Weights of a small GPT-style language model, trained from scratch on English Wikipedia: 39.4M parameters, biases.
Each number is 128 + 32 x the weight over its row's rms, rounded and kept within 0 to 255. Layers, rows and columns count from 0. The size above them is the row's rms in percent of the matrix's.

# layer 2 MLP down (transposed), 2048x512, rms 0.041, rows 1806-1858, columns 384-447
size [ 93  99 100  94  97  98  98  96  99  95  96  95  98 108  98 103 100 105  99 103  98 100 110  96  97 108  98  98  96 104 108 106 107 102 101 105  95  99  93 105 104 101 104 102  98  98 104  95 103 102  91 103 102]
[[161  90 112  72 130 136 152 141 119  83 117 156 158 149 101 166  94 105  87 134 218 153 154 155 163 124  86 145 118 135 126 117 111 135 154 144 145 170  63 133 149 172 126 213 156  89 163 120 123 138  99 151 146 105 113 137 160 141  61 111  60 166 114 152]
 [121 122 159 122  89 123 141  81 120 147 159 120 174 143 140 109 130 140 145 158 136  99 119 149 140 101 143 114 189  97 123 149 135 127 142 149 218  93 111 120 189 102 113 130 179 129 140  58  86  87  80 185 115 132 112  84 153  95 113 152 131 145  80 158]
 [104  90 135 137 212 132 197 111 135  67 120 102  78 142 133 112 122 126 114  95 136 123  93 134 122  46 152  91 163  89 152 199 110 152 125 130 145 168  48 147 112 164 129 142 112 120 128 155 126 115  86 108 133  77 133  96 127 123  63 116 137  94 148 137]
 [ 86 141 181 139 114  93 128 131 106 150 108 159 135 106 152  73 107 181 108 116 178 119 128 145 163 129 151  74 195 135 168 157  30 178 106 115 122 160 121  84  78 100 124 155 120 118 122 112 198 116  94  93 122  76 170 123 136 148 133  62 151  82 133 121]
 [181 104 143 100 115 123 118 108 168 187 122 173 141 125 127 115 171  74  57 163  96 121 117  89 191  98 116 124 144 133 128 102 101  89 156 123 100 138 124 105  79 158  93  72 121 172 125 126 156 148 134 139 104 123  98 146  89  99 106 147 134 159 159 129]
 [112 152  63  95 152 133  70  97 122 131 123  90 117 128  90 131 126 125 146 124 113 144 131 128 146 107 105 131  96  53 169 122  71 116 103 114 163 187 140 171 162 116  73 152 116  42 160 162 118 159 121 170 118 183 182  90 126 135  91  87 117 118 117 130]
 [116 112 117 161  72 152 121 158 143 125 107 101 110 130 146 128 168 131 137  80 164  95 184 103 100 151  93 142 102 142 164 130  84 156 140 164 180 158 122 108  68 100 138  88 106 163  99 141  99 117 120 124  60  59 115 184 167 153 155 154  95 157 133  82]
 [165  95  82 129 128 111 128 158 127  57 170  68  53 153 106 128 105  74 133  81 173 116 136 107  89  73 101 171 135 151 125 167 158 168 137 159 142 130  94 102 154 151 109  91 117 113 163 132 136 134 148 155 118 146 120 170 178 133 137 144 144 149 138 124]
 [196  94 128 133 128 157 153 186  94 179 174 100 105 120  93 158 132 132 135 170 113 139 198 122 125 162 106 100 111 105  73 101 118 117 119  48 182 160 112  62  67 123 151 150 134 192 137 106 152 131 126 135 100 177 122 117 108 119 110 130 160 168 213  98]
 [139  92 194 132 102  72 100 155 129 112 107  98  84 149  94 158 129 109 178  71 180 118 174 127 189 117 134 140 187 116 125 160 107 154  80 122 129 143  70  70 134 157 113 112  98 156 114  83  66 129 131 179 118 144 167  70 145 123 134 100  97 147 185 115]
 [145 170 130 139 110 115 126 115 115 119 146 161 111 194 106 143  93 142 119 107  92 134 100 202 126 103 172 143 139 129  94 164 126 133 125 124 158 183  61 117 139 179 190  92  88 151 201 155 140 222 141 192 103  90 153 112 163 109 127  62  86  84 165 157]
 [134  99  72 134  87 148  93 140 143  81 151  95 152 150 155 129 158  53 111 104 141 151 100 105 140 146 114 147  96 109 128 102  56 131 123 117  86 111 213 135 163 123 147  94 117 186 126 163 103 124 153  97 156 105  62  67 105 117  97  89 150 121  98 124]
 [ 97 143  69  86 155 134 157 166  74 155 108 125 159 188 118 115 177 111 118  87 124 115  78 166  65 150 134 159 174 162  83 210 120 116 178 131 114 179  72  68  98 101 163 151 175 142 162 180 101  63 175 133 126 109 108 153  96  67 118 140 110 114 151 123]
 [182  50 128 126 156  93  80 119 122 171 149 170 152 124 144 145 162 156 163 134 123 131  60  62 132 144 208 141 148 169 157 127 109 145 111 181 142 125 139 132 128 132 109 142  99 142 119 170 164  12 110 190 157 139 116 117 148 106 129 129 139 162 155 126]
 [187 171 148 103 130 155 163 137 150 158 187 129 139 111  61 135 168 120  99 112  81 135 161 112  89 143  83  80 127 128  81 153 160 114 101 148 108 101 121 119 137 150 158  70 108 103 154 113 163 110 133 163 146 132 102 154 102 138  86 176 134 119  83 114]
 [134 150  35 142  88 161 110 104 119 135 122 123 132 165  86 148 108  68 115 167 153  90 134  93  88 172 161  93 101 179 144 126 137 130 186 173 145 116 101  91 106 144 126 103 111 139 149 120  99 146  26 178 141 124  72 101 118 200 133 125 137 113 113 148]
 [ 96  99  66 118 104 122 123 136 156 135 143 181 103  74 167 111 151 223 139 138 113 144 113 137 139 156 109 104 113  61 146 102 140 199 151 133 130 117 112 142 163 164  98 105 116  92 148 114 198 125 115 112  71 138 139 137  81 137 162 197 122 111 108 127]
 [144 115 136 108 156 173 122 166 117 197 146  71 118 121 125 113  89  97 128 128 183 100 137 134 180 173 100 130 127 101 180 101 170  56 126 180 158 155  91  94 152 165  93  77 175 134 146 163 110 113 173 113 141 193 163 163 131 126 131 157 131 142  74 117]
 [149  55 110 136 102 144 115 142  22 148 133  78 113 164 111  72 154  87 132  93 103 120 124 208  77 165 127 110 133 107 159  65 168 165 100 123  85 141 107 136 108  70 110 205  87 142 110 121 133 121  85 103 138 131 136 140 176 170 116 115 131 140 139 118]
 [106 137 198  88  81 129 129  57 113 117 119 136 120 140 111 183 170 108  85 160 144  80 115 163  82 149 133 154 149  90 121 140 122  99 193  92 118 120 133  88  89  75 151 177 157 105 119 145 134 152 114 151 114 100 155 158 106 158 101 121  79 147 157 197]
 [ 81 117 133 119 103 149 114 178 106 107 103 128 152 165 103  88 162 107 157 197  91 131  63 128 113 155  83 128 205 107 159 129 141  74  96 144 177 106 115 117 161 196 131  87 157 117 178  99 168 161 144 122 128  79  99 103  81  95 197  76 131 157 111 157]
 [ 89  49 162 118 164 145 117 120 110 100 135 136 167  98 166 143 100 135 115  88 136 127 124 111 143 126 148 217 172 144 118 121 105 130 175 101 152  96 163 123 143 112 139 181 106 133 103  94 103 115 106 147 110 185 176 135  99 134 133 110 109 143  97 127]
 [130 111 170  78  88  98 162 150 130 123 166  97  68  55 178 154  82 172 104  62 158 149 175 145 106 142 113 111 192 130 123 128 134 120 110 110  86 137  48 129 112 181  97 133  85 116 177 169 145 120 138 134 119  76  91 142 129 120 141  80 133 123 109 114]
 [155  85 100 174 133 137 129 139 153 126 105 133  99 185  96  76  56 114 136 126  90 154 170 102 117 132 143 151  79  79  99 130 121 109 221 104 141 131 144 129 139 156 113 114 135 139 160 152  77 162 181 151  92  66 204 105 144 113 179 158 122 209  79  94]
 [118 123 164 109 170  86 162 126 113 197 115 135 141  83  98 131 149 175 119 147 105 162  81 165 177 196  76 125 107  87 145  68 136 122 140 140  79 115 128 173 119 140 174 144 121 113 124 135 117 144 114 140 176 136 192 109  86  91  98 130 113 148 172 134]
 [151 145 160 123 164 174 134 136 142 106 124 111 105 151  98 114 155 133  84 129 120 117 149 142 132 144 134 168  78 194 126 140 206 146 162  71 163 117  33 153  84 106 170  47 138 143 151  82  73 145 109 154  94 170 128 101 119 118 118 146 185  77  92 128]
 [124 105 170 155 109 142 168 176 168 100 172  78  70 115 127 167 120 134 113 110 208 130 110 142 103 115  83 162 130 134 146 145 163 123 138 139 159 136 145 148 113 127  66  40 136 167 104 161 120  54 114 138 122 148 147 107 115 121 180 103 161  68 120 141]
 [ 97  76 121  49 144  99 113 140  93 165 126  81 159  82 162 108 126 148 138 130 158 163 105 159 176 103 131 105 127 133  97 178 116 119 153 115 179 132 206 111 157 156 145  88 128 116 124 131  90 158  91 142 159 110 108  79 119 117 100 116 142 171 135  97]
 [ 84 141 195 153 116  92  71 173 119 142  73 125 103 137 149 146 127 157 115 107 110 135 149 129 190 157 113 140  86 162 114 113 128  92 122 136 126  77 142 137  95 171 131 102 144 158 125 128  88 104  54 131  82 158 179  73 154 128 145  78 149 180  99 123]
 [184 113 123 147 107 154 114 151 117 178 131 103 166 130 121  87 132 159  91  63 103 160 161 161 178 139 157  85 109 156  97 131 121  93  87 165 163 129  67 142 116 149 100 124 139 137 152 139 155 132 134 111  99 138 165 129 125 106 115 127 141 141 159 156]
 [113 105 114 175 114  95 125 118 122 105 143 105 111 108 140  79 173 138 138 139 138 114  51 127  93 173 141 139 155 166 135 143 150 205  89 155 167 140 145 166 156  87 100 152 126  97 108 103  99 206  98 125 174 150 147 118 161  78 143 198 116  56 163 144]
 [147  94 106 147 153 130 153  93  84 143 183 169 116 105 143 135  67 166 151 159 138  79 141 130 134 136 124  61  83 136 165 118  91 149 135 110  84 153 165 129 110 121 135 138  88 109  87  85 109 169 147 144 158 104 134 167 168 120 126  74 102 161 162 175]
 [128 143 149  77 103 149 101 103 162 105 137 136 149 130 142 158 153 112 133 166 145  93 151 162 107 111 145 129  90 139 165 130 138  82  96 100 147 108 138 139 115 151 117 144 126 102 148 114 147 124 149  99 130 120 111 114  93  80 125 129 154 146 131 137]
 [140  60 193 133 120 112 156 120  67 144 143 165 104 127 152 115 134 133 108  52 156 149 163 114 117 100 107 183 144  93 102  98 169 183 104 121  72 152 132  48 106 148  79 101 202 114 123 170 120 144  96 156  81 148 113 117  77 163 126 127 119 136 153 187]
 [140 138  96  88 168 103 137 153 119 106 113 161  81  86 115 115 160 183 111 130  95 129 125 156 135 173 155 128 130 124 127 154 134 162 122 102 109 141 169 132 112 134 135 156 109 151 100 144 139 130 129 156 119 127 107 161 145 130  90 121 161 122  54  77]
 [125 136 134 112 158 152 150 164 159  86 214 113 188 183 124 133 157 149 147 101 141 170 199 140  72 164 153  94 125 145 187 151 160 100 126 138 204 189  92 114 116 120 166 154 155 138 136 126 120 123 155 140 112  99  82 117 163 147 149 175 125 122 164 143]
 [119 128 104 144  85 103  94 134 119  43 158 135 111  79  69 132 116 160 197 128  82  90 129 109 155 210 172 184  98 109  89 165 111 100 151 158 148 117 130 121 148 113 124 153 123  73  90 137 140  96  95 140 155 164 176  59 105 100 127  97 155 186 114 122]
 [139 133 126 166 100 136 127 145  71  71 111  96 125 129 158 114  96 111 195 165 127 144 123 142 130 176 148 142 115 125 191  89 167 161 168 131 174 110 154 135  78  92 152  75 130 100 139 121 125  65 144 130  80 171 161 154 198 156 123 136  53 129 118 155]
 [141 141  90 120 142 122 164 115  86 130 166  87 130  68 160 151  74 182 118 163 168 123 165 131  68 136 132  90 126  65 130 144 120 157 127  84  72 100 147  96 120 133 150 147  59 101 129 136 169 168 118  88 118  34 133 133  74  86 110  72 110 162 123 164]
 [ 64 125  88  89  99 122  87 130 122  89 143  94  56 102 154 181 190 127 111  96 114 104 111 147 116 197 164 175  99 117 103 101  41 152  84 171 122 161 149 218  82 122 143 145  76 113 146 158  85 168  75 153 148 115 107 121 165 103 148 170 169 139  92 149]
 [140 103 107  82  98 161 110  98 126 123 185 147 165  76 152  81 172 137 119 146 103 138 147 153 126 121  94 115 146 156 173 124  96 172 157 115 112  89 115 172  97 154 176 152 151 120  82 121  60 122 151 111 161  81 120 146 130 104 121 201 111 136  75 111]
 [143 150 159 145 131  80 147  93 113  84 205 150 129  89 108 172 144 118 163 144 101 143 159  95 130 138 171 185 118 115 112 191 152 171 117 151  52 148 174 136 127 180 173 164 225 113 152  93 140 134 198 120 144 135 151 144 104 123 109 128 135 105 145 132]
 [182  91 109 171  99 105 137 145 178 169 102 192  69  90  89 138 113 105 141 113 173  61 104 125 130 121 160 150  98 149 128  97 109  93 133 196  87  82 118  42 127 101 117 125 111 152 154 160 113 143 163 173 138 133  73 134 152 159 125  86 149 158 154 144]
 [134 145 147 167 149 133 119  87 157 124 168 183 131 166  62 159  99 107 108 120 169  90 102 120 142 103 147 171 110 119 154 164 116 106 137  94 135 105  83 116 131  79 146  70  71  90 158  84 156 124 165 142 101  73 163 112 134  96 189  97 226  98 125 139]
 [156 162 137 141  90 125  62 144 114 121 185 123 156  88 134 101  98 105 147 128 144 202 160 105  64 110  78 156  70 131 133 127  71 130 150 106 146 155 139  99 116  98 130 149 116 164 185  80 155 115 119 150 145 173 104 106 148 115 109 161  95 138 153 114]
 [ 56 142 108 139 122 100 113  67 185 124 116 138  99 129 137 127 214 130 140 137  56  64 169 106  61 144 125 136 101  38  75  76 144 133 205 153 102  84 145 153 153 171 139  82 116 117 145  84 120 117 155 155 184 154 151 157 121 122 139 109 132  75 119 185]
 [128 182 118 156 238 158 142 107 131 134 125  93 154 144 136 133 149 129 104 176  98  78 138 144 142 152 133 168 109 127 109 131 104 148 112 135 100 179 126  90 156 149 165 171 151 103 137  95  96 129 132 147 198 143 164 152 103 176 134 193 165 137 105 110]
 [ 93 183 179  91  99 183  90 142 108 111 134 101 145 121 189 110 150 130 131 127 104 111  83 118 136 130 208 173 133 114 173 107  75 155 169 116 149 166 119 109 180 150 168 159 154 120 148 155 109 133 159 143 100 193 138 150 136 135  94 103 172  88 135  99]
 [151 135 136 139  92  75 159 128 162 116 107  92 132 122 121 127 147 126 181 144 192 130 115 137 146  83 101 139 142 202 114 123 152 175 104 133  77 111 137 153 143 151  88 147 167 156 189 159 128 129  67 115 154 127 111 116 125 116 142  97 109 132 118  82]
 [121 153 129 154 149 128 152 102 134 114 124 115 112 137 105 110 107 183  91 158 151 170 124 134 113 126 153 147 178 157 140 172  83 145 123 159  84  94 109 126  80 150 135 139  96 119  96 100 150 108 143  34 121 101 176 187  87 149  93 165 119  73 147 174]
 [152 115 116 155  67 114 126  94 162 106 154  90  98 139 136 105 132 164 149  72 120 148 106  84 192 189 130 183 144 153 100 124 100 166  76 135  98 216 151 132  62 123 143 177  92 136 125 103 158 179 113 130 122  92 121  82 123 185 204  98  94 130 135 145]
 [ 81 126 142  99 130  94 171 167 114 182  79 123 102 137 133 198  95  97 161  99 134 172 166  70 109 117 164 120 162 125  91 124 111  71 106  92 115 107 144 136 106 167 146 108 130  94 155 101 218 170 121 119 129  62 152 107 104  91 153 120 163 138 192 100]
 [132 103 148  95  78 160 103 124 143 159 151 113 127 159 120 153 180 137 131  83 150 131 177  51 151  44 134  73  87 146  72  68 166 162 184 193 133 155 124 143 130  77 109 140 106  78 106  78  72 151 114 148 175 133 132 101 123 169 190  90  83 163 147 129]]
# layer 2 MLP up, 2048x512, rms 0.041, rows 1807-1858, columns 384-447
size [102  92 106  83  88  95  95  94 103  96  98  91 106  92  87 101 104  99 101  91  89 111  99  95 106  97  98  96 105 101 101  95 104  97 109  94 109  96 100  99 105 100 101  99  92 107  94 102 108  99 104  94]
[[127 115  67 147 191 185 189 180 108 159  88 140 136 118 123 156 175  99 134 146 173  40 114 137 117  91 134 176 108 148 150 174 145 100  99  95 173 123 100  96 137 213 159  85 119  98 122  95 142 144 139 103 157 121  99 126 139 169 119 111 126 126 153 147]
 [154 172  98 145  82 156 109 105 156 111 139 110 170 106 104 115 100 165 118 115  69 124 153 175 177 116 102  89  72 162 154 118 141 134  89 141 107  81  92 153  98 141 107 140  56 150 145 140 139 173 113 181 108  97 121 137 146 100 153 159 142 161 133 127]
 [187 159 101 162 108 122 175 162  99 136 121 156  85  78  98 110 103 127 160 140 147 184 103 135 152 160 159 133 116 103 135 192 160 127 133 143 152 162  89 141 102 113  86 114 134 132 116 115  87 177 148 110 207 143 116 157 163 108 105 143  55 236 156 101]
 [152 175  85 175 112 148 146 127 102 149 133 148  95 173 175 179 128 140 184 131 128  70 140 117  89 129 176  73 147  87 134 123 147 126 109 149 156 151  94  77 131 110 121 169 104 164 101  93 143 155  77 109 132 129 148 125 154 119  58 157 125 150 155 150]
 [166 133 141 114 165 101  82 160 114 126 134  94 112 137 167 188 117 169 135 104 123 133 122 125 129 174 111 157 160 134 159 116  80 123 145 126 185 180 147 103 155 136 131 152 131  94 134  67 136 187 116 159 155 139 135  86 130 121 121 113 103 141  97 144]
 [114 125 218 117 110 151 158  99 150 167 185 102 108 158 148 108 154 187 119 137 145 112 138 143 131 142 153 101 156 182 100 139  82  94 146 120 184 139  96  72 122 176 128  93 102  86 110 130 110 111 127 153 153 139 116 103 139 129 153 184 117 141 149 130]
 [150 146 132 132 137 179 141 112 123 126 108 151 180  93  89 130 148 121 171  95 113 160 120  55 114 152 164 140 133 232 100 152 130 105 172 156 150  78 103 140 133 155  94 139  95 222 105 133 122 129  92 116 122 150 127 111 124  87  76 169  64 111 106  90]
 [148 107 113 107  84 136  82 138  94 127 119  96 168 191  92 129 206 123 104  92 130 126  83  87  38 155 116 219 105 129 158 105  45 140 169 116 216 122 162 185 149 136 117 144 186  84 127 110 137 142 107 150 153  81 142  47 141 112  97 133 182 142 128 124]
 [179 121  25 143 122 159 120 103 128 119 159 129  91 138 112 139 193 169 157 125 134 106  65 118  75 135 129 117 146  77 193 200  75  97 176 144 141 169 103 144 189 151 117 117 113 152 138 149  93  88  95 116 170 129 137 152 134 146 127 132  94 120 131 137]
 [196 144 100 138 162 162 194 100  49 142 134 118 179 198 103 157  96 168  91 165  72 184 182 105 106 101 114 104 139 153 150  78 105  86 147 123  93 146  87 136 159 126 112  83 128 221  82 126 144 152 159  96 155 137 175 123 156 142 175 121 105  64  63 138]
 [207  99 127 135 150 103 146 125 115 168 235 146 103 145 149 174  48 139 197 106 148 105 116 133 108 145 210 181 124 117 135 202 169 118 118  96 119  85 116 126 105 167 153 115  90 173  97 116 159 232  56  88  79 152 122 155 139 133 112 105 132 120 169 145]
 [174  97 102 190 181  89  93 168  93 117 156 183 140  89 101 169 166 116 167 229 104  97 125 145 166 111 131 144 122 133  99 157 102  58 119 145 116 130 123 158 104 121  93 144 103 102 120 201 192  92 124 138  71 148 119 164 157 155 153 156 158 126 130  92]
 [159 127 114 143 164 148 186 143 120 165  89 120 141 127 120 142 144 139 112 150 136 109 115 152  92 154 141  78  78 149  92 109 107 145 113  85  89 121 113 125 108 115 125 102 173 106 104 127 125 136 157 146 115 129 132 165 154  94 144 129 143 169 148  69]
 [139 100  83  90 139 141 100 141 164 142 101 137  90 156 168  73  91 180 174 134 151 189 139  91 137 160 108 150 106 173 133 149 126 136 151 156 108 167 113 138 102  92  83 178 128 132  73 161 140 114 109 149 133 120 104 114 116 141 180  99 105 146 170 154]
 [ 99  94 148 118  91 100  97  87 175  97 143 127 103 121 156  86  67 115 177 142 112 173 136  82 125 147 157 167  99 115  24 120 163  96 143  98  61 170  86  92  70 121 102 167 143 141 125 113 151  86 157 145 124 112 116 113 112 156 103 164 177 110 154 109]
 [117 131 130 178 113  97 142 157 103 119 195  79 137 127 174 137  78 125 106  71 111 158 137  83 113 115 214 102 153 165  90 144 175 139 133 161 144 140  90 142 122 116 169 107  75 149  91 111 137  49 145  60 138 125 118 104 145 113 156  54 138  79 171 143]
 [128 136 129 123 164 181  77  93  89 124 108 163 157 127 156 172 126 120  96 118 132 149 103 135 149 203 158 199  86 151 146 159 129 203 104 150 131 141 145  78  93 168 133  77  94 122 178  96 158 134  84 188 119 130  47  45 150 117 121 138  96 135 107 111]
 [128  79  99 117 101  82 146 181 124 116  92  92 117 183 179 167 102 122 135 137 133 103 160 100 190 129 158 153 114  92 153 158  70 153 123 147 121  89 134 115 112 137 194 162 139 130 105 109 175 168 244  73 143 137 193 137 114 121 165 176 153 133  74  80]
 [135 147  76 143 102 125 164 114 148 116  82  82 148 149 128 115 117 116 111 162  95  90 182 148  42 108 106 149  95 131 151 151 131  89 139 154 203 115  80 123 172 133 101  46  87 114 125 123 172 122 134 196 103 102 104 137 206 151 101 112 101 191 152 107]
 [150  18  86 177 192 125 121 112  93 120 156 134 141 143 189 163 163 177 113  92 102  46 117 128 145 107  71 158 140 169 189 141 100 109 116  83 129 124 103 206  93 133 122 154 139 102 116 125 138 127 117  63  64  89 153 136 136 141 144  82 129 166 152 121]
 [150 136 148 198 106 124 124 154  82 134 143 154 104 127 199 119  37 140 135 166 123 148 129 106 132  63  78 128 116 136  86  59 133 151 179 100  86  83 133  91 127 107 183 135 132 148 139 139 114 173 106 132 163  88 138 107  22 160  93 139 115 140 110  99]
 [111 203 116 145 111  67 167 153 162 162  77 135 137 194 102 134  91 149 116 173 109 114  72  95 137 157 132  86 111 122 111  77  97 133 127 146 115  94 121 121 167 109 106  99 192 104 104 114 142 116 168 112 129 105 101  78 144 120 160 147 123 130 153  94]
 [176 135 104 106 129 203 155  50 106 150 168  86 171 166 131 138 169 133 163 169 111 121 101 102 151 147 123 114 153 119 121  84 147 120 112  81 112  91 115 130 141 147 176 100 160 110  76 125 130  21  98 141 136 143  87 116 143 160 135 116 138 171 124 123]
 [155 127 130 108 136 138  97 115 150 134 132 152 102  85 144 104 160 108  90 134  75 113 152 133 141 135 150 126 121 112 159 118 104 139 102 105  97 190 123 176  98  42 107 112 193  93 143 100 156  77 140 183 146 136 184 145 171 129 114 179  71 112  81 147]
 [118 170 155 126 132 130 115 114 120  73 139 177 114 153 151 124 124  92 135 118  91  63 130 140 124  81  74 113  98 142 145 206 139 137 161 117 158 136  86  73 130  78 195 133 187 124 118 103 156 130 157 143 131 141 134 156 116 142 144 137 171 139 165  95]
 [ 99 143 124  59 137 170 125 149  48  79 164  82  70 110 127  52  85 166 119 129 120 126 141 113 109 108 122 128 136 159 151 173 123 127 135 134 129 106 135 207 124 118 121  95 144 126 104 116 168 134 165 105  80  75 129 129 124 127 172  94 116 148 125 133]
 [121 128 109 140 141 143 159 182 156 121  97 130 120 146 138 116 133 141 155  65 145 131 120 107 130  89 206 117 132 164 161  82  78 124 169  98 122 128 156 173 110 137 157 154 172 115  84 113  87 111 164 128  91 143 124 125 169 103 161 199  94 168 164 142]
 [122  55 156  77 132 144 146 147  94 162 124  92 166 197 170  95 137 179 143 119 143 150 121 138 130 168 133 120  99 146 153 170 159 146 142 147 151 161 105 117 166 155 122 110 137 119  75  90  61  74 104 111 129  96  39 132 102  94 147 133 112 204 161 151]
 [126  82 102 139 132 165 167 115 183 154 111 133 138 157 140  95 111 181 160 118 151  77 132 131 146 137 131 153 159 162 142  98 154 109 122 114 115  95  77  79 156 114 148 171 140 158 104 116 118 142 141  93 121 106  42 115 105 171 209 121 115 124 106 169]
 [125 130 148 125 135  80 139 154 153 168 131 107 108 114  99 127 138 183  65 133 164 117  95 118 175 124 150 103 160 191  93 119 184 161 166 170  86  98 153 147 125  90  85  43 154 125 109  72 131 196 156  87  92 115 122 166 146 138 115 104 171 192 109 146]
 [154 109 109 128 129 134 144 136  83 136 145 120 138 122 124 149 134 167 178  98 107 138 121 113 101  93 169 125 114 211 132 157 148 150 114 104  94  72  99 184  96 161  98 128 158 105 130 151  96 174  45 172  86 147 105 124 129 113 111 132  61 141 111 131]
 [145 130 135 120  96 160 115 157 151 152 126 126 121 139 120 120  77 127  61 151  87 109 134 185 121 127 140 188 109 163 205 164 116 110 124 134 105  76 192 180 133 131 139 103 139 149 154  98 108 117 221 118 101  83 154 123 119  88 119  83 123 139 110 159]
 [ 84 151  88  90 125  86  88 143 145 145 139 119 139  90 102 155 133 163 114 162 110 111 186 132 132 152 111 188 110 162 194 142 154  98 179 131 113 110 223  88 124 101 161 155  95 107 144 205  97 176 142  85 137  87 125 141 115 156 111 136 113  84 134 131]
 [121  97 127 150 121 182 159 110 124 171 141 170 109 142  80 125 113 166 139 140 131  76 119 108 130 131 101  41 115  96 172 106 162 140 121 177 127 126 122 184 122 144 156 168 125 123 101 125 110  92 116 123 137 117  92 186 197  77 132 138  98 171 103  73]
 [115 123  68  33 170 171 105  91 133 154 162  43 129  86 126 110 146 111 128 120 168 108 137 182 134 172 134 134 124 134 164  57 163  76 108 137 154 134 105 125 161 101  97 111 148 130 144 146 208 150 111  87  88 150 193 206 142 131 102 123 135 120  95 131]
 [ 86 174 116  86  63 147 126 168 143 124  91  95 147  84 100 148 138 143  60 107  75 110  92 157 119 115 134 124 201 143 173 132  99 130 139 128 119 154 130 126 170 129 127 132 121 203  79 177 138 172 107 131 154 138 179 102 176  88 169 144 102 107 111  57]
 [ 87  40  52 179 194 138 161 163 110 166 144 108  46 113 137 129 121 164  98 104 128  41 133 157 107 121  71 153 127 123 102 153 130 139 159 128 129 129 143 127 150 127 125  82  91 182 158  97 104 130 112  97 180 129 137  98 143  77 150 181 135  80 150 120]
 [108 147 158 118 192 124  89 149 161 155  83 153 160 179  73  80 153 121 119  88  79 116 118  96 151  95 111 110 121 182 127 132 133 128 117 106 116 108 135 101 115 117 144  72 128 133 147 122 102 155 130 143 156 207 144 127 109 150  92 219  87  94  94 119]
 [172 149 121 101 161 149 189 108 149 118 136  90 118 135 111  63  77 149  85  80 141 163  52 135 165  86 156 106  97 116 121 114 151 105 141 129 133 140  74 135 176 161 134 137 106 129 136 149 118 129 114 151 138 174 137 194 153 141 110 122  79  97 108 190]
 [113 144 101 109 128 171  99 118 198  89 101 100 151 140 130 125 105 134 108  98 119 137 173 103 119 106 134 140  94 172 120  94 139 132 151 121 169 199  67 165 123 103 126 130 136 155  97 144 127 128 113  90 135 141 142 125 151 162  75 130 125 163 156 113]
 [119  43 115 125 127 120 145 218 106 213 101 118 139 122  40 153 153 105 159 104 112 162 126 101 127 107 123  89 136 163 131  70 135  78 104 112 124  79  68 150  93  91 111  93 122 129 120 157 198 135 127 109 144 123 106 127 126 140 153 148 120 100 140  88]
 [ 83 142 137 149 138 168  95 132 139 135 102 116 152  86 129 116 151 103  61 106 113 131 168  75 191  95 182  92 100 133  95 156 111 146 141 160 233 116 149 180 143  78 191 138 113 115 163 110 139 120 114 138 119 109 118 185 110 111 147 106 145 167 136 129]
 [156  97 138 132 185 152 112 129  89 123 159  88 147 184 237 135 156 147 168 111  97  98 165  80 201 124 152 109 112 195  97 196 106 136 166 118 145 168 108 119 131 138 144 143  95 159 155  67 106 177  75 124  98 168 155 126 139 140 116 129  94 172 147 144]
 [103  63 130 101 158  84 143 127 180  95 125 125 132 171 145 130 113 200 126  78 124 121 105 153 130 117 172  93 166 148 100  75 150 171  97 191 110 157  94 142 133 133 172 117 148 139  65 124 109  96 124 103  56  79 179 100  86 117 141 142 126 106  50  82]
 [133 103 103 160 149 122 158 141 126 149 168 168 110 195 108 128  72  97  78 140 113 151 152 149  87 146 119 136 164 115 133 148 121 137 127 185 129 140 145  94 179  98 148 102 131  96 126 106 163 134 175 131 128 134 111 110 122 198 151 163 176 126 123 131]
 [121 190 206 163 136 169 184 179 191 107 100 119 129 153 111  79 124 135 152  86 150 153  72  77  82 128 164 159 127 118 132 148  92 114 113 123 146  86  93 139 172 153  93 126  96 173 156 102  94 152 138  94 140 119  87  88 117 129  88 134 115 132 115  36]
 [121 132 153 114 140 136 118 151 170 165 119 112 159 161 119 136  53 139 113 166 127 168  60 131 168 107 172  97 130 112 113 114 123 106 122  90 126  74 149 140 124 138 100 111 113  88 184  97 122 103 111 100 102 143 101  52 167 121  85 138 131 118 136 136]
 [158 174  87 166 143 157 133 160  77 154 127  99 158  90 202 112 165 111 107 115  91 163 165  96 136 120 137 110  80 153 162  80  81 146  86 159  80 185 104 131  88 141 120 132  87 126 193 100 169 114  83 114 183 175 167 182 128 131 136 169 126 164 124 116]
 [139  71  96  95  63 138 129 168 159 125 141 143 143 123 106 115 126 121 104 185 157 150 110 145 180 139 117  79 136 193 102 126 152 137 113 120 151 125 134 141 206 142 102  72  84 141 161  77 117 160 147 117 139 105 102 107 108 165 147  98 136 217 176 105]
 [111 151 180 130 100 155 146 151 150 163 147 133  76 102 135 138 131 102 125 162 135 124 129 166  84  81 172 164 116 146 127 104 176 111 182 162 192 121 107 101 155 136 108 100 135 102 132 134 113 107 128 101 106 137 115 116 173 100  46 155 146 102  90 108]
 [120 140 109 186 101 205 162  84 129 175  96 148 168  73 143 158 218 152 117 133 106 103 132 109 138  80 151 160  84 100 129 152 128 131 130 156  95 158  89 153 143 101 164 144 131 103 132 146 148 198 126 148 114 173  59  86 162 132 108  86  83 192 166 110]
 [152 142 144 118 108 157 148 143 124  87 154  90 124 122 145  74  87 162 137 142 101 113  59 161 133 168  95 135 117 116 178 173 114 101  96  42 130  92  92 108  92 190 121 109 136 153 170 140 124  99 174 142 127  78 129 136 132 167 118 122 148  98 139 142]]